Part of a small language model's weights.
Size: 8 layers, width 384, 6 heads of 64 (2 for keys and values), MLP 1024 SwiGLU, vocabulary 2048.
Architecture: RMSNorm before each block, rotary positions, biases on query, key and value, untied embeddings.
Training: a variant of SOAP for these matrices, 362M tokens, 2760 steps.
Each number is 500 + 25 x the weight over its row's rms, rounded and kept within 0 to 999. Layers, rows and columns count from 0. Numbers have three digits each. The size before them is the row's rms in percent of the matrix's.

# layer 5 MLP down, 384x1024, rms 0.12, rows 127-177, columns 0-127
099:500507506452515527511500471500539486511533496509521501478571455468504499475465474515483464543490508474482496475501475471482471502485476443463496499492505476487531474495509481511507504511501457500487494491508469521485499532522507518519458496522543491477508453532448463493497504523517469467498521524546538549532530528523459505504528492523471528521493493495452499492494496490507493529526
098:481485501548506469506463484517498518513506505499498493495484523442511491496482491477511471486513470531502555506506497488502488540494464495488525453489570533516454537452460500487538478502487500504501532498502529502475494509485487552491540486561531537463488477518480487488527537468505487526461503516482519494507471479458518471532519481476499505483481483524466512493512510519515494485516
099:501526505515472485457493508442443456486508528476541503485521493518504478527467595514480524550485506500527499521467507467520515497507439531515524465519498476478511442503515464494534562457504486500509469531487490527509467529549495500535464554485510515496526513487487499510469509519468466512532523524503551489502487486523495510515497528531528539497494503507532516490515504478533503469484
100:477474542476564508508514474506517533508536506501514512530535511479531497519508507499509529462510507536504506500525541490492490498478509539485472564509571516496482495539518547489436474466496494520512517550481489509513499439503485493467500504480497493514486496485470507521553487479493503495509513482498527487524506491550499485516524508495545518527501469498518512494510524505489482492490
096:497461465506507502505466501537458502501522523557466527503524468522524503498464503494462485492529557462478510524483461475502498453485544517477508476534480521514512551517472497508487477516490525520494498498514498486517474511498498507504511520525519526528512487465517457504466510519507528493546487485490503523499446511503499501481524474495486477523509481511499489529457506489534513500499
098:528520503466509522487484461482545531485471494472502476479461485507483497511502510526476483525486432453474505457473494494487474533477484519457518493514495520526544545488522494518531496524529489531483491498498507509481525549496493488478497487522496450510447501473510509542495506518539520505479501465512490499534513495527445485550470514507516497515474516530500503495470484462509527516508
096:510473516514514531522526466509471510472532541431461488509485510508533484481485506508523491522510511447488493496468525511530468498497488502467523514475558474492478479483531462498511490528504549497471525446501559465503547563496473472510527475496483491573469476502516500492481511476500503517508500513473520479496525493521490498521495536536494493471530475493525496488524480531547506507515
099:499468521531508482508528521497521517545507469507492535496484508523466485514507485510458517517507519554498510524470466543500487463451524499474474514531459454468514502518485445500496487516511511511506504519481510537467538488481520461531501447563486509508497459512514511467515494463547536511496518545492502499507504465532510494533459528519493511534507519479506510522522507509500518480482
098:499494439484512475511467488503518525482504540524539512502475489519488546511499499503503493422511509553447499456491552489487540484478477531478486508510523499512524489516521489491472520467473469512499465525493500542529529480529483467532510507428531501463486532522486525496538493502518508505482526500526515554540508547487495495490545483476480518472516503477498480534495521490519550493526
097:498515522451498517509446456522513511493506489514490491481485505490520514507527508453478540501497530542509525502517455459520461535487527512547539511471473483461496487584480511511465464489481503545534494494508468461528521503544489529515503485498521553462525480496523539500505528479446520536473553486490507497512509475508510514538503465518504482476494490565496507505514490489508515530528
100:510492482498477485510457546500540536482527552495531491505462499514493509511479489469488495533499515523521456525526514511519484487549476507456469494561468475478523517512489462524509521490506535485461471481501508517489513506493471487530539477496510486509541512460513482496495516484522486521494532469503483491474524486492498478520500480566491440516472499463514493511501513507520521495525
104:538525496475462512497511529517518526498487498477523515494524528525525513520451519503494489464466518440452504490480489516544535494479498465468528541483503501467504456515500486499502508502561450505463479508503537489530517563440441534507490525501446497544505485514524543494469519588514541498495526457504511491523498489504499496546498507503470534516503554484523500485471502515520501485524
101:497473514519506512490474512521463520559485529516503484472541524463468486502489490512506512506523474517516479507467494488489523537506501488486500491531478475480539508514507480511503500470493502492483499535479542468499553476509507527521462478506506473508475507439524541509496497516471475491510485489507540511500537485524472416481451526511501497507514494493496511450477504506518560459483
103:504484468497489489507509465509512508511498494446493504511543494516504490503493529524531466499543537533489478503487477520513498464496456495484509543503524460522533525476536477433518485548513490533509506523527457482489561506518513484486525528469475502502508508484499462528479500548493502515508459500483493550473504508486482513502512528520493479490445523507499445511496525478566503484472
103:475480532516497515496486473472479476483447480511572533439476480517493510483502521505534512519495512490511441495494495491489493491490447506441500523521546480510500523496522513507468489474498556466499461479496545503465479455512532525484510480491507478505482476481492482523501522463552508493507501516508488499537454516532510464460438482526465511529520461486473511488510461526489479546477
098:456487527488483524480497442495489520531476501555436455499502479484493513521478457487524482440472526533509498521491523525520516552507515480489511483473497538521521540497509483465480495496515498490506536478519552503525477508526481489553434483573558470512493528500497482509506527527470494514474446509518539488517538455542491461483485493467502474495509519501485509516487482484482480475473
099:527510487486499505519471534509519539530486526473506550490460542481472461531473460469487484473504478480462533469496501486489475499442482506494505513485506487520524468493509497468449511510504455532524508520454470433481511531474524508508545545489536529514497494515454547483516492549464516498485491473482504492528492505495516509496552520511516502493522503513469510516479467509478501503497
098:510491507473470487526534511470485469500474517524522503536459520523466552474492495506545491545518509520498498542568482501474552526519535488494520480509517501543511504482465517520514468507498533464510482512446473508489496503518504505502459501472499541518488481459494487441459496499544457428475545540500500553477487547482447513508519481492483538516520450537522520537462489493456492505530
100:495505523484483519505489515511510488536515498528470499513496494491544532475480502466492472495507511464497484472494511479526527456492520496491487515520469494513535544487519519515537519513515516488474517470515515504474496539477496486522496502529552533562544487488534548531505479502497494514539500485495480505531519478502462516524511489481494504512503527513489510490498519495467499424465
103:509550519494490514465530516535529477550479510541505499513511502476472457442493473475517525526519548483505453490510493514479525491529515511514507486528532500461496482514466559517473486526500491463489499504521495554497457499514482544517463483474507526509492447481459501534509511510484495562473515498498488549501521512488456460546459478482499511495509508523460539486530541481460521474466
098:492528508519518515508504509512506488515495473508502504505500479467531481462522434480525539450491506470491529481496494544511512515494540477481501514488546494533523523523509465498507503476502553482525519531524519528482509539501518478488499527528486524500478488461490525501484483470544518495516459520499466477503492488534536456490509502534494508496506491504528542477455536513549494498500
097:486516503494538491497520546474489501528495509489496493466508527581486466497486531487477475500504515493463469506548482446522503498511535522472541493505481517457470517509529506528508498508500482512522493411541522506514487554506528502473509482505476476500485512549546485496475525464547510512518500533513514483496477555509539555482524502487508509522474508506445500479515491511474470509497
103:486492484505521495458514490479504518549534510438492521530523479487494504510488492482516476494484541483520496503498506492530467474486500533478503506541467482492486506494513500540488498507494475496512547483478512502444462529522503506543499463501475472496518501490467533481548489503516492516539501525473446471535526489482514477529527527486515507452504502534524525478523541456489522445498
102:520502499479485515457485472498533468547499466517568463520484556556537506500529498452522471524549495493488477539543463443469504498517485510508502491493514519516536515480497457530565520530494487501521516532502491554561487492480541512506472490545480491508496501484463520471535511529480467500531521432580510500532491492524550523514475510496486497487483454498501480462490503469469473453504
101:438497496515503518513475495465500500503472445493526501503547514505492483478485531488505520499518515551505537513504512494504491455489501497510511498520489476526502554461488484523529536499478500508471498472486511480522463528493517446463496519470418488524500467494467504518536518488528508516514477500484518494483491513490493498503494475469480452497482484506504471471530448454510500474498
098:501474455498493472453512562486507516458492485496505524501502511475528587457492454520511504477456496505529482519501475494521496472522484491467485499471527483512498468496531497511488548561501478507471483499533551488487480483479488482499451483475523504506499475485493527500505531506484523520494521467515563514506471542515480481494482475500514531528511496491520471527506514505491469524505
100:504470511503509541532573514476492563506483511489433522484461471476487518508500520477498532531501484520508532527494498459519489522506484487487496492529497498468495478502524487483505482538494456510493491460501503494481472514516503460528514492473514487511468467518512475489541506508477507500507518511520477521474514464499536559473495485542524519466481531480440538500512445483460517450508
099:527487475514524501489523519540511487481517526534499490464489503491474512461545490500510535508488445507515443483467468497569476458513552462430479497495501514493455527562514505491531501501462521472543538519508450533504463511516531468485520505488497480509532491507472503477500521506530539509495568455455497484502491508515538517487486433512464464505484501497537505505487501519495517500497
098:506466517500478471441530493500497528521512526526504482498518540494494519524473481539482498503500511528504526469497522478510507479468474473541495489500507493497502509492525514529547495531491485482520516508526522483519481506474509504554482453520493467511480448492469476487494473517490474529491511484462500511439558503508472523498511490490541481477532499521506486488479460520485450476502
101:494519508489514503447515541516511476534486461529532467523492524508496512465461490515549537468522466493510463475488482494542530528498474523549455493531486543491498535502518487504504467535486518509506462511546491467518547499528493499480496523500490499511438438529483503500526531543484491552506523506456546505487480505533477448524514536486474548524469523497475493481476505531516463478506
100:461510506518478516473505473543488519460467535503526522497488498477490522510497494475457490472511541529511502511499530474494478506457567488509502501554520507524537543505479502520504552524512506496461488468501492484474475515491542483465478497471506500510506479500476511508476475494541481513450514490459497466510491498494495543522500499511504540463532480506513523514482479512533487495505
102:492519526457502484493495503495575543514512482509508512522506519500524541503486506499491520491490477517514511503487487458524504567502504506472441504472506465460493474471503477482485506507498545480509518492493504458543485453529540465503500506538477508543474490502490503488489532517435541501517489501470458506461506486475505502467486485518509488529525472532506534499499493541490501530487
098:518497509469474504468485475480559500481483463512467495528517521509446525491513522510486439502497501513494470499482508533458516531515522513498442501502522539526511498512482471519509498485507490462490526528456461487475483511497456519472513504497525492527530562510458534519458519551489487467510492475511491517497517485501522447478518498510492491500522519479515474484451493507487504480537
100:481498491501487526512498497472495495482454486473489543505498568479529479517508511501469464508460458466476494442486491506470522535543458534445482488468525458473489473515476519524491475473499487466478540482520515487476450491505476481520529499528518485531471523535537481540545514530506456503504475509514544428468473510495498474514473534464444480555509480485499528568485477483530501490535
104:508532476483508496485480503478522456482529495515501517560489520482473489504504522485502506481478472490517517527502534529514472508479511503419462528554501504475494537471500466508523475517530479522507475478525445548438484512497480538517515514540528489496437567505477493511502515436519511524459493519491474519506510505499504512523508447505530543484495478521472535533503499456549523554477
099:523485543504450522488462497491501504527506541558459519455442536468490493463476528480526504511489493449448491522515492510513497516487459498478502503510508497518486524489476493490498511500528553547517544498491479473478486506536481529486524481473535489476497511482538490484476503537526436499518535533501516505537482414491521482530521511483468448483503503536474516486483532465507513490538
098:566462484454484486467538484531522514529522523522468518454497448485537494488507534481496521506471492520525497472516526489516476563535475473526485515487525479513506522459524499485469488512519502458489497492491487471470477480507545510491497475517482477523487537516483525493502491483531490498509471481506531492487502474452519496517559541520498516509519477511511484466474491506520463493511
096:485551510486471517512563483518530468501473505495527486495514491515524565500496506494435462516467503478532489516516521508497513487518484514472489497520519493508479510505513466525453467466502499508540455497494501499508524508441519486532480476479480481438483483527505485512528492504468549518461483560519492511481529435543476531489467512488495491540495551503498467475464438459510485464489
103:551489519469491462482517503511539480534484510488476503500512475517475544515482489466526513527499447490501508478502526477515472492493517489527495504503492508482470499496471522454475516505509557489500508509518489475490548521485487495495514533469521499509484551501486504489482520476496469493479565529500502505479530523500471505530535467505501500556503504483494499457492499496495535503520
100:508444478536503504482491457535516497458501479506487489505490470515501513483481455530507493489509521515437526474469493526497498482480461522519490511508566488466535504468474490521534488463519488525523551464509528488454524520513475491501515471496507451536508483497518509493538499552478514467490509447469495495497457507501502502548498529576512526512539537452477526501487521525507519516529
098:484481527509508557499486522497534460541489522495493479522470492511514512501512464477507499498474489487539508489481499485512536475506486512454494511495504480492563483497513521458499474478526497526475507490535494510524484488477516496531514474526480495475443487495509547513517505499511529508479579446458497462526479473507500498490506496497470488482487556495499545493504496479445518471513
096:496469522494530504512518516505504502510503489516514502509509515500495478466480437528464505488498465483547495492511482488448491494501511527524458496507468466488522564467515497505463494520520534486511512472504484500467454480504499426517501502461474533477520523513535512549477518527504502500500517515493469541479537463486515498465527486523486462483514480526540465508491526484492519505486
104:495516491455529505470528454531491547486541439483523496493515517513495503474541525488485529520522524484519482496509466527484468459494536434519494536482476472534472554489480467504500482519538498511483531511486458515496526478554497491462488500506511492496495495469474493483455522508493442551490492522496517500536494473467429475504475515519461511471523480502466526509542505483509514519496
095:479492485507517499523498468452491494480491528516520478529493517476482503503456479491521487452519506503477501499473514550514489564461508480557515428484529449489511490495514520512469518519511521494483509536499485479504524557511536489501520490507502517513526478474514488501484513528484520516523478492507517489512449487478503492532486461505505531534516457517492442543490523506515497462484
096:520505490498523508500520517427508586470527517501512527529466463480488531509514522475483508482523501539553471499474457555471521525526523519518460527499474487494509472489455517513520486501509512503453478517477495501500523481497473474487517502551451488477484511516474482480491485490465502459511495487511465486508517498497470461521578558487523514462457500520517515466495526499482539535502
104:495502472524511458544498465512552488514525483525482490512496502507491522531509495493502502502534501489502486502495496501536500522543488471502540464485558492471502494475510488454487453481497508512499497523489546493504506521500530527490488491500483497484525503497495497472497487520571502478482471472521518509498519505534520492516463507517459486526514496449491489464517514519501466496511
095:499445512496501493484490475470529494498475500505483511547547456494461505538522509541541500512506437533470437456475430480499504495507510450452434487502502493543504473504528505444503516526472497497530498479516525510521503515503466515518496468473467555490501472481498531503515453531514520531512490534512492481528524544485495452487435564520543504450522460498533507504508542502555502492471
099:501546538480485505497504473507505516490444515508463496523520509503489506492484523536484498518516505539461523507483515515500440498482497465490465511525486512504531480487489525491468499532508507486518511509515476496481474497494503537487527522540467511491456507504520514495490486458489493474505509550444505544525447520507496542501506476503510513529551507490543512496463513458487495482463
103:527494551481503461508486509477517455477460496492493491494456505474491474500470537462500484521472514529512553496511502487483462513503492468465481501520511486523499510465531472529510506484512452459463479452504460490494485507493482494465500497471514492501495486499542470475495475499486469474484502470501520491521500492487509490518481575494502494484500513518480504428520487491547501460522
105:448519491493505523497479513547505484513499484453503526464507512530503509499526468504521486421528485514503505497499497483514496533504472467502499482452516498493505499532457548493488461570532481516536485495524478480506489555509492498505450522517481529520509509495501488497499504547502468523485535494539510493520530513503501521529498498559490498489518498500526522504501525507533509536495
101:520495495484476522505490512524507455519492473581534502465483471522463507495544517505494544466492503524508523481481479484504489488496525491534497524470529528500490495508473465515499506473510519450522493518499479492494542561474505538513508499503499474547465500470500496486524521532488570487517501447500459507515498467499458508495504522480458493503490510505519494485499506491517503496507